From a checkpoint of a small transformer trained on Wikipedia.
Architecture: RMSNorm before each block, rotary positions, untied embeddings.
Each number is 50 + 10 x the weight over its row's rms, rounded and kept within 0 to 99. Layers, rows and columns count from 0. The size before them is the row's rms in percent of the matrix's.

# layer 2 MLP gate, 704x256, rms 0.235, rows 368-422, columns 0-127
101:29 60 35 52 66 57 37 61 63 46 51 61 39 58 60 46 41 56 34 69 60 63 43 47 55 42 54 52 32 61 68 39 44 56 41 44 37 51 47 51 59 41 68 52 48 67 45 70 48 45 40 52 62 51 72 48 54 38 54 57 46 44 39 60 53 71 46 56 54 50 48 30 57 47 54 56 49 56 52 37 42 44 35 75 43 34 52 54 58 32 56 40 35 42 51 40 58 54 49 43 40 47 41 60 42 32 38 35 44 40 43 49 49 72 33 51 36 61 52 58 40 51 40 58 47 48 71 40
096:41 53 57 63 50 45 29 43 45 68 46 52 60 44 40 49 70 46 26 57 53 46 36 49 44 51 60 27 34 53 48 54 23 34 48 47 39 60 39 57 48 57 40 54 38 30 50 41 52 59 44 64 33 43 61 62 60 46 62 39 51 65 44 45 43 56 46 71 47 59 54 51 37 64 43 41 48 39 61 49 49 54 51 62 59 64 55 50 54 56 49 50 33 51 51 52 56 38 45 55 49 51 60 37 65 61 56 51 50 46 48 52 38 72 52 62 54 67 43 56 65 55 37 49 52 60 38 50
107:42 51 55 38 52 44 45 53 52 55 51 60 44 53 37 66 64 57 58 69 57 54 41 51 61 63 54 33 66 35 54 49 42 37 54 69 50 35 57 58 44 48 55 37 51 70 59 57 54 53 61 46 49 60 43 47 52 41 52 43 61 50 45 59 50 61 38 58 51 65 49 59 51 41 55 37 42 71 39 49 55 51 60 55 55 62 49 45 53 53 55 56 50 61 46 54 67 34 64 41 61 30 53 65 47 52 38 46 42 69 47 59 40 54 39 37 39 45 50 48 57 48 62 51 56 57 65 48
094:44 61 61 51 53 54 55 41 41 56 41 55 47 51 54 47 65 40 42 38 43 54 52 53 63 45 47 44 47 41 52 57 49 61 32 40 30 56 36 38 51 55 55 48 51 37 54 37 60 51 46 35 41 50 44 51 48 40 66 49 50 37 48 35 59 59 56 45 42 58 46 48 32 43 39 51 61 50 56 63 44 53 62 54 42 50 51 46 58 50 65 47 53 47 55 68 38 48 45 49 39 56 62 24 43 45 45 33 65 40 52 44 34 54 46 41 48 37 57 60 57 57 77 47 64 43 53 69
104:51 52 46 51 67 55 51 47 39 42 59 38 58 72 62 76 49 60 41 54 37 45 50 33 57 43 45 47 44 44 47 48 63 45 66 48 45 47 26 61 49 52 66 34 59 52 31 57 55 56 65 45 60 47 48 42 47 43 39 40 48 44 52 47 58 24 49 48 62 46 44 71 64 37 43 45 55 59 53 59 43 38 56 50 65 35 45 37 39 43 65 35 50 51 56 38 54 49 43 53 42 47 57 58 48 34 59 40 55 57 54 50 40 47 33 41 68 60 48 57 53 50 60 33 60 41 40 55
102:46 53 23 61 54 50 62 54 53 42 55 57 58 42 43 44 59 38 48 57 55 45 69 54 51 38 40 42 37 64 52 35 38 53 42 64 58 60 41 45 42 50 42 53 45 60 63 59 47 67 54 52 46 50 47 41 52 49 56 66 42 49 50 57 40 57 62 55 35 50 36 52 46 46 48 24 41 54 51 53 55 64 28 47 39 58 43 34 38 43 41 44 48 59 54 59 51 49 57 55 41 33 64 34 41 49 38 46 46 43 47 48 58 61 53 46 56 53 41 48 51 38 60 51 33 64 40 40
103:60 53 36 38 53 53 42 57 73 39 53 49 33 39 48 64 36 25 68 69 36 56 43 37 58 52 58 65 72 40 49 57 70 74 57 64 55 48 52 44 49 54 56 46 50 55 27 41 30 42 57 56 42 38 45 63 48 50 60 63 52 62 49 43 44 42 59 55 54 69 41 56 46 34 54 52 54 52 52 54 28 43 57 46 30 50 44 36 47 43 61 45 58 38 53 57 49 51 46 51 49 39 54 39 56 44 49 65 51 56 37 54 45 54 62 51 43 58 46 54 63 59 39 48 34 51 47 61
100:53 52 52 47 58 60 55 45 44 60 42 43 54 43 31 48 55 48 57 38 51 57 61 55 60 35 49 24 64 35 63 37 49 49 49 74 33 51 60 32 40 41 56 36 43 47 50 52 45 62 60 44 63 57 38 59 39 57 43 52 50 41 42 66 50 59 63 74 63 34 54 46 33 56 59 30 51 44 57 60 38 47 38 44 47 30 57 36 59 40 44 47 61 57 35 63 62 43 57 49 47 70 40 38 63 49 52 50 56 54 64 72 47 46 54 45 62 38 52 40 46 53 37 47 55 53 69 59
099:45 48 62 59 59 59 60 56 47 56 47 70 38 50 45 62 56 66 49 49 32 62 39 57 39 50 47 57 52 45 59 60 60 28 39 56 77 44 36 45 37 55 56 57 43 53 46 43 55 34 54 46 28 60 39 76 56 30 55 44 58 46 51 63 38 47 54 40 63 53 48 59 40 61 48 46 59 47 56 50 49 49 48 47 57 48 69 47 38 51 52 62 54 60 48 59 53 56 40 33 37 43 70 46 73 51 38 46 37 34 63 61 49 47 61 52 45 38 54 52 62 73 51 27 49 41 39 65
103:44 57 51 22 61 44 54 58 64 54 50 70 59 33 52 57 61 51 63 53 35 43 45 55 54 57 57 62 39 52 38 46 60 55 48 44 39 44 20 54 54 39 41 43 34 36 51 40 48 48 49 49 41 43 68 63 28 44 51 44 46 66 32 53 45 32 59 47 48 50 46 57 31 62 59 47 58 46 66 39 38 40 61 35 63 44 42 41 44 37 58 48 41 44 55 47 56 51 40 54 50 39 64 31 45 51 43 59 53 41 71 52 67 54 58 52 45 53 63 52 50 52 29 72 39 68 53 53
100:61 46 54 28 47 45 52 46 47 46 41 32 46 46 55 45 28 65 68 62 53 25 32 68 55 50 39 60 49 48 46 54 41 50 28 52 55 47 56 45 59 58 47 57 61 54 49 47 45 39 41 51 53 51 56 74 56 58 34 44 42 62 57 50 53 53 66 62 41 34 51 49 41 53 51 35 53 63 55 45 46 37 48 56 62 52 52 45 50 58 50 43 46 45 64 53 40 51 15 59 42 52 43 42 59 41 65 47 58 54 55 42 55 56 46 42 40 51 34 46 52 47 40 56 39 44 52 58
101:65 42 48 54 41 44 52 56 29 37 44 43 74 67 52 55 59 54 46 50 47 48 65 60 57 46 46 44 50 48 41 52 44 59 42 53 39 61 51 38 46 59 45 45 48 50 32 29 72 43 44 48 62 73 56 53 65 43 48 42 69 63 50 55 59 53 31 73 29 40 45 66 52 50 51 62 51 31 34 40 46 54 48 43 53 35 45 55 47 56 61 38 45 64 51 53 29 53 81 68 27 47 44 61 48 35 49 45 53 52 49 34 65 45 37 71 49 62 58 45 50 51 46 44 59 57 59 55
098:45 40 50 52 63 39 49 49 51 64 50 51 49 51 58 47 66 42 45 38 61 61 21 49 60 52 66 49 54 26 44 66 50 47 51 48 51 43 42 41 48 71 54 52 40 39 40 51 70 65 49 41 62 37 54 36 35 37 61 53 49 40 52 57 45 64 42 43 56 50 53 33 45 50 52 49 42 66 57 42 59 49 39 48 41 37 40 64 66 58 34 47 39 63 50 29 60 46 59 56 52 52 46 48 46 37 62 32 60 58 57 59 37 46 48 45 52 39 46 81 78 53 60 51 62 35 61 46
090:42 42 44 31 70 43 41 56 56 30 44 56 58 59 51 46 55 50 62 60 51 49 48 45 51 65 60 40 55 32 38 41 46 43 54 50 42 43 23 51 58 39 59 44 66 57 46 59 46 56 53 50 58 52 66 60 35 57 59 47 49 64 52 30 40 33 57 54 56 51 64 59 42 49 39 51 38 56 55 43 63 27 37 57 60 51 47 46 66 43 43 64 49 50 31 47 55 51 55 55 38 43 60 46 52 52 58 61 60 66 45 57 49 40 68 48 52 59 58 56 49 33 41 48 60 39 39 30
099:57 41 56 50 49 39 55 41 63 42 56 63 56 38 51 35 52 46 42 55 49 57 51 60 48 57 51 52 44 42 39 52 47 74 53 43 44 35 42 69 54 70 61 52 45 41 64 39 42 45 35 55 63 57 62 62 53 61 37 44 58 49 41 47 53 61 57 43 52 65 49 51 57 37 49 59 37 41 77 60 54 47 40 65 62 66 44 66 67 41 55 49 40 42 61 47 58 74 52 53 55 56 60 51 37 43 40 27 49 39 42 59 64 57 63 50 46 55 40 49 59 45 62 45 57 43 50 52
100:63 52 27 54 47 44 61 49 33 45 61 38 37 71 55 54 45 50 46 39 51 55 48 62 36 52 64 58 65 35 45 48 61 44 44 55 46 48 52 51 37 46 44 51 51 52 50 51 54 49 47 50 54 61 43 58 45 53 33 47 54 53 51 59 54 52 43 52 58 41 57 52 58 48 52 40 26 47 44 54 39 58 60 43 50 40 46 55 45 38 54 44 57 51 55 61 73 56 60 47 29 58 42 54 60 41 54 43 51 40 48 45 74 38 57 49 49 43 51 33 51 64 52 34 45 65 38 63
103:54 63 60 57 57 66 45 57 37 67 47 45 44 44 44 42 53 33 59 47 51 53 32 51 46 41 55 40 49 44 61 53 64 66 51 56 59 47 78 48 46 56 57 60 47 47 50 57 71 55 26 46 49 51 38 58 29 52 61 46 56 55 52 47 64 71 59 52 37 52 40 40 43 72 64 38 39 38 59 48 59 62 54 57 54 49 53 70 30 52 44 56 56 66 56 47 50 42 59 51 43 52 64 34 50 54 32 51 56 52 56 60 54 68 53 68 51 55 44 66 49 57 61 57 47 50 41 52
097:48 60 56 48 53 59 56 65 49 40 40 41 61 63 50 63 47 58 48 47 55 55 74 69 50 60 36 49 44 47 39 44 60 44 50 65 62 47 58 55 49 51 48 58 71 31 39 40 58 46 48 44 37 46 48 62 59 59 64 49 64 44 46 43 56 44 59 68 46 35 45 51 50 41 38 45 53 29 46 53 62 25 60 65 50 68 37 32 53 60 50 65 44 44 57 41 43 51 44 51 58 57 51 48 44 45 59 35 39 34 60 57 41 54 58 50 54 54 30 51 33 38 56 53 57 59 39 50
106:61 41 52 49 51 51 44 54 73 49 62 22 54 59 45 45 69 59 60 74 56 77 55 50 58 49 53 37 52 47 57 61 41 59 63 58 46 53 56 44 51 47 36 43 49 67 45 62 50 60 34 30 46 43 48 48 58 59 42 50 66 42 44 52 44 41 46 46 35 51 54 25 62 56 46 40 69 50 67 44 34 45 40 43 51 37 64 46 52 48 49 41 57 41 59 32 55 36 55 54 48 33 43 62 38 55 51 40 45 44 66 33 42 58 61 60 54 33 55 55 51 48 34 52 68 57 40 45
099:49 59 38 53 56 57 73 51 54 35 50 37 53 33 41 41 54 47 57 56 56 53 65 56 41 41 48 68 45 51 48 54 44 42 46 41 59 47 55 47 54 47 47 66 55 26 50 47 60 51 43 67 30 46 43 40 37 24 53 48 51 28 63 55 66 59 45 55 43 53 48 46 39 61 33 44 33 31 45 51 61 27 57 63 51 48 58 56 59 66 48 50 50 46 38 47 56 48 45 56 54 74 52 41 41 74 37 47 42 48 50 71 54 45 64 44 41 58 59 51 42 62 38 61 70 49 49 65
106:66 62 54 54 54 55 67 61 56 53 62 36 43 46 41 43 43 45 42 50 38 44 48 50 40 46 48 48 59 50 39 64 48 48 49 61 40 39 44 58 46 51 53 45 34 38 61 45 45 51 34 50 45 62 52 42 46 38 63 41 54 48 58 52 50 45 53 47 46 61 42 43 47 54 39 43 49 51 21 55 45 52 34 36 61 51 18 61 66 64 41 48 63 58 61 43 59 50 41 46 55 52 62 66 52 54 57 62 61 60 62 72 43 39 67 51 41 60 50 64 41 44 60 61 47 56 70 37
102:60 52 33 40 54 43 61 45 46 55 48 39 55 52 53 71 47 55 79 50 42 40 48 65 33 45 44 44 38 40 55 37 47 63 60 67 55 59 64 47 50 53 55 59 41 61 63 66 39 58 46 59 41 25 60 40 48 49 61 43 46 60 50 51 47 51 39 56 54 54 62 29 50 60 55 50 55 35 76 35 60 42 46 59 53 36 37 66 59 49 59 33 41 42 44 56 39 50 48 55 55 54 40 46 52 46 53 36 56 66 48 46 31 46 44 64 52 48 53 52 33 58 54 45 56 64 51 47
100:54 64 68 48 52 33 48 47 46 56 61 58 52 44 54 53 53 48 31 46 42 58 60 63 44 39 49 44 33 48 37 61 54 38 44 47 45 57 48 63 46 52 45 38 59 57 49 55 45 37 47 51 69 33 47 71 53 28 31 62 56 48 41 52 52 53 53 46 57 69 40 50 51 72 50 55 71 53 54 60 41 32 31 60 58 55 38 29 65 55 67 56 56 49 51 34 41 49 36 54 63 56 34 55 49 63 47 70 47 58 59 42 37 56 58 56 65 43 62 59 51 72 52 49 52 47 35 48
099:70 36 54 46 43 47 54 42 39 52 51 35 40 30 59 69 53 52 63 37 45 48 49 56 48 47 59 52 36 45 50 46 64 69 50 55 46 49 61 42 41 58 62 46 55 49 54 42 38 57 60 39 57 37 47 43 52 58 70 47 75 45 52 40 45 54 53 48 74 69 54 45 37 39 59 63 54 42 48 38 40 38 32 46 68 36 37 41 43 54 50 45 51 44 47 36 43 44 60 52 81 65 57 64 47 49 37 47 48 43 55 51 43 43 52 45 45 55 41 34 55 41 43 30 36 45 50 47
104:56 47 43 56 58 49 65 66 40 58 50 61 39 51 63 48 46 58 52 46 65 56 46 63 52 61 67 37 50 41 50 52 54 35 30 50 51 31 46 33 52 42 49 34 62 57 66 38 54 47 52 38 48 55 49 61 55 51 51 44 54 66 55 61 69 53 28 52 74 62 56 50 40 51 49 48 36 59 41 44 39 55 57 58 62 57 37 44 71 43 32 34 63 50 54 42 62 55 40 32 39 44 41 42 65 54 54 48 56 55 59 47 59 60 61 51 59 56 59 47 47 44 44 36 33 60 67 35
103:59 59 54 34 38 50 50 48 52 43 33 47 47 45 56 53 60 46 47 47 61 60 54 53 59 49 47 51 41 41 54 39 42 68 39 67 57 44 33 46 38 40 29 36 54 24 42 61 49 44 40 37 70 52 43 56 61 46 55 65 46 57 58 47 41 50 67 47 27 60 34 47 50 39 63 47 60 52 66 36 52 58 50 47 49 55 48 75 57 55 35 57 49 45 67 58 42 58 49 68 46 54 41 42 47 82 57 57 53 58 61 53 48 68 48 42 55 48 56 68 62 52 63 36 55 50 52 43
103:51 52 51 59 40 50 43 64 44 54 66 48 79 44 60 51 61 50 61 42 61 65 53 63 52 51 68 49 42 45 54 54 43 51 70 51 69 42 35 54 48 46 57 52 62 54 52 53 57 53 65 51 61 60 46 68 47 61 65 45 44 41 52 55 47 51 60 41 61 54 42 53 54 54 40 37 55 55 41 65 73 40 55 73 64 61 43 35 47 45 43 46 45 39 62 53 43 54 46 48 49 66 54 47 56 69 69 54 67 44 69 47 49 56 42 48 37 65 42 53 48 43 49 45 57 25 47 63
095:51 57 29 51 58 40 57 54 42 33 59 52 71 40 78 43 42 29 64 54 71 26 57 48 48 43 37 61 44 56 42 47 63 49 42 44 53 45 57 43 46 59 63 49 57 39 53 46 44 54 54 45 43 46 48 68 55 32 55 58 41 54 36 48 71 54 61 70 58 46 53 62 42 52 56 69 49 40 56 43 36 58 55 49 55 51 57 32 48 62 47 62 55 47 31 48 35 48 44 44 55 39 52 46 46 42 38 38 62 49 68 33 36 62 53 45 37 51 56 55 51 56 51 54 46 59 42 57
106:56 49 50 60 55 54 58 46 49 59 48 43 51 46 37 53 44 48 55 59 51 49 52 68 43 46 36 37 52 50 34 43 40 72 41 49 50 56 30 45 52 46 52 63 55 46 63 60 50 40 53 65 52 63 28 58 56 39 44 43 67 42 59 62 58 52 55 57 69 55 53 34 52 48 38 39 52 51 59 65 45 43 31 54 67 46 42 54 64 34 54 59 48 43 66 63 53 26 47 46 51 81 49 64 63 39 68 48 53 51 52 42 41 58 64 72 53 58 48 48 57 74 55 53 45 47 37 50
100:36 49 49 43 56 70 39 32 36 73 55 38 62 44 57 72 37 74 60 60 56 49 77 30 67 65 55 59 57 41 54 48 41 51 64 55 40 35 46 56 66 43 42 57 58 54 44 48 55 61 53 70 33 47 31 64 52 51 38 58 49 52 46 39 55 55 48 47 49 58 57 57 44 41 48 48 49 61 47 41 57 59 54 64 63 59 19 47 57 40 56 43 50 65 56 43 54 53 54 56 56 49 31 28 48 66 44 42 56 43 62 47 61 48 37 59 42 42 43 38 64 58 53 50 59 39 50 71
107:77 36 50 56 54 39 57 56 40 31 33 35 67 60 61 49 47 56 59 45 69 48 44 60 57 67 62 55 70 47 40 33 53 63 55 46 47 45 38 63 53 56 59 51 41 59 43 37 48 49 56 49 64 53 48 42 64 60 60 32 33 63 67 38 47 49 57 48 65 54 58 45 48 48 59 59 42 62 68 58 38 55 44 50 49 47 53 63 58 46 42 62 50 33 45 52 58 43 63 47 49 61 46 47 29 64 44 40 17 46 61 51 37 50 43 42 46 69 53 54 43 29 69 44 45 38 46 39
102:46 45 59 52 33 64 66 54 49 53 60 45 27 46 58 45 25 27 49 61 50 59 44 40 43 51 66 57 55 42 45 57 49 45 35 61 41 70 41 44 42 42 31 64 41 45 54 61 64 50 57 43 45 47 47 44 58 56 59 55 65 71 46 72 37 54 26 52 61 57 48 53 55 47 46 59 32 47 65 60 37 31 49 31 58 42 44 46 52 62 62 49 49 67 42 46 53 53 48 57 69 47 59 32 60 57 48 49 34 43 65 52 29 48 39 42 31 43 55 68 59 52 42 45 55 71 35 62
100:53 48 46 76 38 52 45 52 31 39 61 29 46 58 48 57 34 60 63 48 23 31 60 50 33 54 53 49 66 42 53 39 52 50 55 50 39 67 50 42 39 57 52 53 36 63 52 55 61 47 38 44 59 51 53 48 42 56 52 53 33 60 45 59 75 68 72 55 68 42 46 69 49 44 38 51 39 46 35 33 32 19 50 53 47 52 55 35 36 63 34 47 50 53 44 31 58 58 49 37 46 65 51 49 38 39 50 53 39 67 70 46 42 50 50 50 41 54 62 52 47 44 61 49 48 60 28 50
097:33 46 49 36 47 46 48 53 42 61 60 55 59 41 53 59 38 29 45 50 44 63 53 43 41 57 55 43 46 48 30 52 56 33 32 41 49 56 41 56 57 47 65 45 53 32 30 51 52 50 52 53 53 39 56 46 56 27 69 49 32 56 46 58 72 55 51 48 43 53 45 45 57 42 35 49 33 63 44 31 40 32 48 63 58 38 56 34 63 49 57 57 66 50 58 35 38 36 33 51 53 53 48 47 45 61 45 31 44 46 53 39 64 58 45 58 52 59 54 36 48 38 67 57 43 42 43 51
104:67 37 60 71 28 62 42 69 57 37 46 50 40 41 52 44 55 54 52 58 55 56 38 49 32 58 46 46 51 40 56 42 51 56 61 55 54 46 38 48 32 58 57 37 54 45 46 64 27 56 62 46 48 47 64 79 39 61 32 49 61 44 35 54 57 41 70 58 55 58 50 56 44 49 47 47 41 59 50 67 30 51 43 60 60 47 49 49 61 37 48 43 42 69 36 45 43 64 57 32 52 42 73 46 42 39 67 52 47 47 49 55 54 32 51 56 61 67 57 54 36 38 46 51 65 29 46 53
108:52 72 49 44 56 48 38 55 54 42 37 38 48 47 67 66 59 57 66 58 43 36 70 65 46 65 39 50 47 49 57 45 58 46 28 62 56 46 60 50 72 58 55 50 56 37 52 55 46 46 34 63 51 49 60 50 66 45 43 36 55 51 56 44 67 45 62 45 48 74 49 52 42 38 49 46 37 46 41 51 36 62 48 29 39 53 42 31 51 59 55 61 51 39 51 71 57 48 37 47 47 47 35 57 61 61 38 40 68 55 46 40 40 46 62 47 36 48 56 53 53 48 71 50 45 53 61 48
100:43 63 37 56 55 61 56 59 60 30 42 53 51 47 43 54 47 60 63 40 53 50 29 55 21 65 38 44 30 67 41 65 50 50 53 60 55 29 54 31 67 45 63 56 54 25 51 55 43 35 59 56 53 46 43 56 56 55 48 51 39 52 71 52 61 47 78 49 44 67 33 66 45 34 48 56 53 46 38 41 49 37 32 43 49 42 46 31 43 32 28 59 35 50 50 50 37 69 48 42 40 47 50 50 57 47 40 35 74 42 55 53 59 59 50 50 53 45 58 37 44 44 47 50 63 48 44 58
093:60 50 42 54 49 65 37 61 51 40 28 58 40 51 46 59 46 42 34 53 54 56 43 72 45 58 38 39 38 47 44 51 53 28 84 52 44 41 64 42 56 43 59 63 56 46 54 53 35 57 62 47 59 65 59 51 54 59 56 48 38 55 62 69 59 35 65 53 51 42 50 74 36 45 39 50 73 51 46 46 31 59 48 55 49 50 41 60 62 46 51 26 54 48 56 40 46 46 55 46 52 35 49 62 50 59 68 48 52 35 59 47 51 45 52 50 28 56 60 52 49 38 62 58 53 53 37 41
106:53 57 48 37 48 65 65 59 66 53 55 51 52 48 38 39 44 65 43 59 51 49 74 64 46 66 49 54 30 39 47 47 53 34 41 42 46 53 71 46 48 51 56 77 54 51 55 47 61 48 41 62 38 55 40 52 83 37 44 52 53 55 50 41 59 47 60 47 47 59 51 58 66 38 44 49 47 52 40 62 43 54 46 58 46 68 52 51 39 55 47 49 73 50 46 63 40 39 61 35 63 51 44 56 59 54 49 45 44 52 59 39 69 64 40 45 60 49 30 42 41 40 52 64 72 48 57 52
096:60 52 75 44 58 53 58 52 51 55 49 53 58 56 64 68 43 23 49 57 50 62 71 58 31 56 47 42 45 51 62 34 50 45 50 40 55 42 34 59 47 36 56 52 38 49 52 49 57 35 60 48 54 39 43 47 61 27 55 50 60 44 43 47 52 46 54 48 59 57 38 56 42 45 62 52 34 32 59 51 34 47 68 46 59 43 40 54 55 46 44 52 26 30 43 41 45 60 57 51 44 55 37 52 40 28 54 56 56 60 52 52 48 69 49 39 39 51 42 64 48 48 63 54 48 45 62 42
101:43 53 50 45 56 67 48 41 56 50 52 40 47 44 40 54 60 49 53 36 27 49 56 50 47 45 57 39 58 50 40 57 60 52 52 65 55 45 55 48 53 60 54 58 48 55 51 51 46 53 62 57 39 53 64 32 42 49 62 56 49 56 48 58 43 50 55 33 48 51 57 49 56 54 39 29 51 50 56 62 41 34 51 58 58 44 52 54 47 52 49 54 39 49 40 38 34 61 44 43 40 46 48 57 60 65 53 32 40 54 55 37 61 65 45 52 52 45 55 59 52 58 26 57 41 49 45 50
100:46 62 38 37 48 39 49 60 46 55 61 56 51 52 56 47 60 39 59 46 79 66 65 49 53 50 61 33 53 40 51 53 54 44 35 47 41 49 61 46 41 68 61 26 42 45 43 43 49 43 62 44 63 30 39 57 53 37 42 63 46 34 60 66 34 57 49 50 51 43 46 53 43 47 46 47 54 45 61 62 43 44 52 60 68 44 44 58 50 56 60 36 49 55 46 53 64 52 60 53 50 28 49 37 33 42 51 53 63 27 47 60 47 50 47 42 65 51 57 59 55 59 52 52 39 66 51 63
097:56 62 30 48 49 38 54 39 64 53 71 40 61 52 39 36 37 57 58 35 33 42 44 54 59 60 39 52 41 59 65 51 64 44 34 43 64 39 45 30 47 70 41 57 45 44 58 30 54 57 49 68 49 39 48 52 59 42 46 20 43 45 35 24 30 51 61 44 66 44 52 44 56 45 46 66 61 46 43 29 37 57 49 68 49 42 39 40 65 47 55 41 50 53 50 56 66 45 56 59 34 52 50 43 49 64 42 46 41 54 49 46 47 48 59 62 50 57 63 44 43 30 55 54 51 39 33 45
100:34 32 38 36 42 53 47 52 54 44 52 55 57 48 50 49 37 50 41 55 41 55 36 46 57 42 47 34 46 81 45 53 36 37 47 54 52 63 39 48 52 48 48 61 56 46 47 40 56 30 54 48 39 63 67 54 43 48 50 42 64 53 40 59 58 57 43 55 46 28 54 52 68 43 35 33 35 67 65 42 40 47 65 46 57 50 65 39 25 80 49 47 61 54 62 48 47 42 60 61 59 38 78 52 68 66 42 49 42 62 41 44 43 45 68 54 45 68 62 67 56 46 63 65 59 33 57 61
107:45 30 57 51 54 50 45 28 48 28 56 46 66 56 37 47 45 49 58 40 50 55 56 50 48 69 47 43 49 54 54 54 66 34 33 61 59 53 44 44 51 68 48 58 40 36 40 52 55 48 58 38 54 55 42 37 44 39 53 46 59 55 48 57 41 67 34 52 61 45 47 59 44 55 59 61 52 53 57 39 31 65 36 33 53 52 45 55 37 46 69 34 59 50 32 69 54 45 64 57 53 41 78 25 55 61 49 62 63 32 58 59 70 60 58 63 39 65 64 57 54 47 57 46 44 35 41 66
097:51 60 43 48 51 35 45 40 48 47 64 56 54 53 68 49 56 60 50 56 53 52 56 44 77 75 45 39 40 43 50 51 46 48 42 56 37 53 34 20 52 43 50 40 55 59 33 56 54 31 42 45 45 45 56 43 57 51 33 53 64 47 47 45 36 55 31 47 53 67 37 50 33 49 54 31 52 54 53 65 56 52 57 46 47 36 60 43 47 42 47 46 32 48 46 46 45 67 46 72 51 61 43 37 55 42 49 53 61 63 52 51 40 59 55 56 50 63 45 48 41 33 38 62 69 58 43 65
106:55 39 67 40 59 51 57 33 56 45 38 64 53 47 51 39 65 68 68 47 57 38 50 26 55 67 50 56 48 53 49 36 46 45 47 62 54 63 48 51 47 65 58 61 45 42 57 54 68 41 75 64 53 55 60 26 55 61 39 55 48 52 61 52 62 26 59 34 45 42 44 51 50 45 40 62 54 51 45 58 53 52 40 45 42 37 48 28 62 39 55 54 33 40 42 48 53 43 51 47 42 46 68 61 55 58 50 52 50 47 63 53 42 61 51 54 52 54 57 63 45 35 25 43 52 63 59 60
096:46 48 39 43 49 55 43 44 47 55 43 63 47 46 43 29 62 45 54 62 55 42 47 64 52 60 53 51 58 56 57 43 73 52 40 34 58 44 37 46 71 45 39 35 57 56 42 54 50 34 37 43 45 61 55 55 50 33 54 50 63 56 62 30 72 54 49 29 58 33 63 67 74 58 53 45 51 51 51 57 45 38 39 57 57 50 56 39 45 53 61 36 64 35 42 63 50 56 66 43 44 62 56 57 55 47 72 48 31 59 55 58 56 50 63 52 39 45 48 59 52 68 43 49 45 48 65 68
097:56 56 70 40 60 44 46 46 69 56 67 49 45 45 48 48 58 48 52 47 60 52 68 39 81 53 63 47 55 50 53 35 50 41 52 56 31 62 50 39 71 39 69 66 39 33 58 58 57 49 57 53 53 45 41 56 38 44 82 46 62 43 51 50 46 56 59 51 50 59 52 40 43 59 51 40 63 43 77 42 55 44 38 28 41 64 50 55 51 75 59 49 54 39 48 53 75 44 44 43 39 46 55 58 52 51 46 65 64 43 78 60 54 72 38 49 32 35 49 38 47 69 36 47 53 59 44 48
101:44 54 41 48 67 39 32 48 63 53 45 47 34 53 48 59 32 46 64 42 26 50 72 59 41 49 47 55 50 37 39 41 53 49 33 65 30 44 45 40 43 51 61 43 51 49 44 39 46 37 63 56 63 48 61 53 62 48 33 55 56 68 53 46 56 46 59 68 58 66 39 55 56 37 41 55 36 59 43 51 58 51 42 41 45 51 43 46 40 55 47 43 51 57 71 42 44 52 33 48 49 42 57 42 52 54 50 52 43 34 30 48 40 46 38 22 25 43 38 55 27 49 51 49 52 49 38 49
095:56 65 70 46 44 38 49 65 41 68 38 61 39 51 37 47 39 57 52 72 62 49 42 54 58 41 55 64 49 43 64 44 64 60 63 56 40 70 47 39 52 41 51 46 67 48 51 41 45 75 58 38 61 42 74 47 55 53 39 54 57 47 70 54 42 39 44 55 63 49 56 61 55 34 50 60 59 46 45 46 48 57 43 59 56 50 49 34 44 36 58 53 51 56 53 77 57 64 52 52 68 37 46 39 48 21 63 38 47 65 67 38 58 62 47 48 41 56 45 43 56 46 56 38 32 60 48 52
102:57 69 54 47 66 37 53 31 56 43 47 61 34 50 48 51 37 38 42 39 60 45 58 39 44 55 40 40 49 43 55 49 55 31 52 47 44 59 55 62 43 43 57 51 62 55 50 33 38 35 45 72 43 62 65 39 50 63 68 39 51 43 52 57 55 55 73 60 67 38 62 69 51 56 54 50 55 61 64 51 54 61 46 71 39 46 46 46 65 49 53 46 51 71 47 39 47 45 53 58 57 56 65 59 71 47 48 59 50 47 65 46 42 49 40 57 48 59 45 45 51 58 34 50 50 48 48 64
103:58 51 30 69 44 38 47 64 68 61 46 43 49 49 63 27 68 61 61 53 41 57 56 41 63 47 77 47 39 43 51 43 67 63 48 62 59 55 50 42 49 61 58 42 65 56 41 66 32 40 49 55 45 36 41 48 52 55 31 48 36 43 45 51 44 40 45 56 61 47 51 52 39 50 51 47 61 50 38 42 52 46 43 52 52 57 47 28 39 25 59 56 61 54 67 46 44 41 59 54 57 48 52 60 66 47 49 65 59 25 51 52 71 51 63 66 50 53 69 42 43 62 49 47 57 48 44 45
091:52 54 47 57 49 50 37 32 69 64 54 37 40 49 64 51 63 58 54 31 45 61 53 72 47 41 46 60 64 40 42 56 40 38 26 50 52 39 60 52 39 35 70 48 53 40 49 55 42 54 45 51 59 44 51 66 49 59 60 45 41 53 56 57 50 48 40 53 65 49 52 39 29 48 53 57 60 48 63 37 55 65 57 70 65 53 67 44 35 36 61 42 49 37 42 61 23 35 57 59 55 51 49 41 52 67 63 44 38 39 55 65 26 57 66 54 58 54 72 52 47 54 51 42 52 57 63 54
100:27 52 65 45 47 54 43 40 59 56 63 44 53 65 52 65 61 44 55 55 66 54 51 42 55 53 45 37 51 50 64 51 56 58 57 46 62 51 35 62 45 75 31 50 54 49 62 47 45 63 71 34 63 44 53 41 52 53 52 36 37 50 30 67 57 47 43 49 38 40 47 52 28 66 49 57 70 43 42 63 44 47 64 62 51 43 42 49 43 44 49 33 40 49 50 54 55 33 44 58 32 70 39 58 56 53 72 58 46 65 37 54 51 64 48 54 38 42 37 60 48 31 30 50 61 51 42 46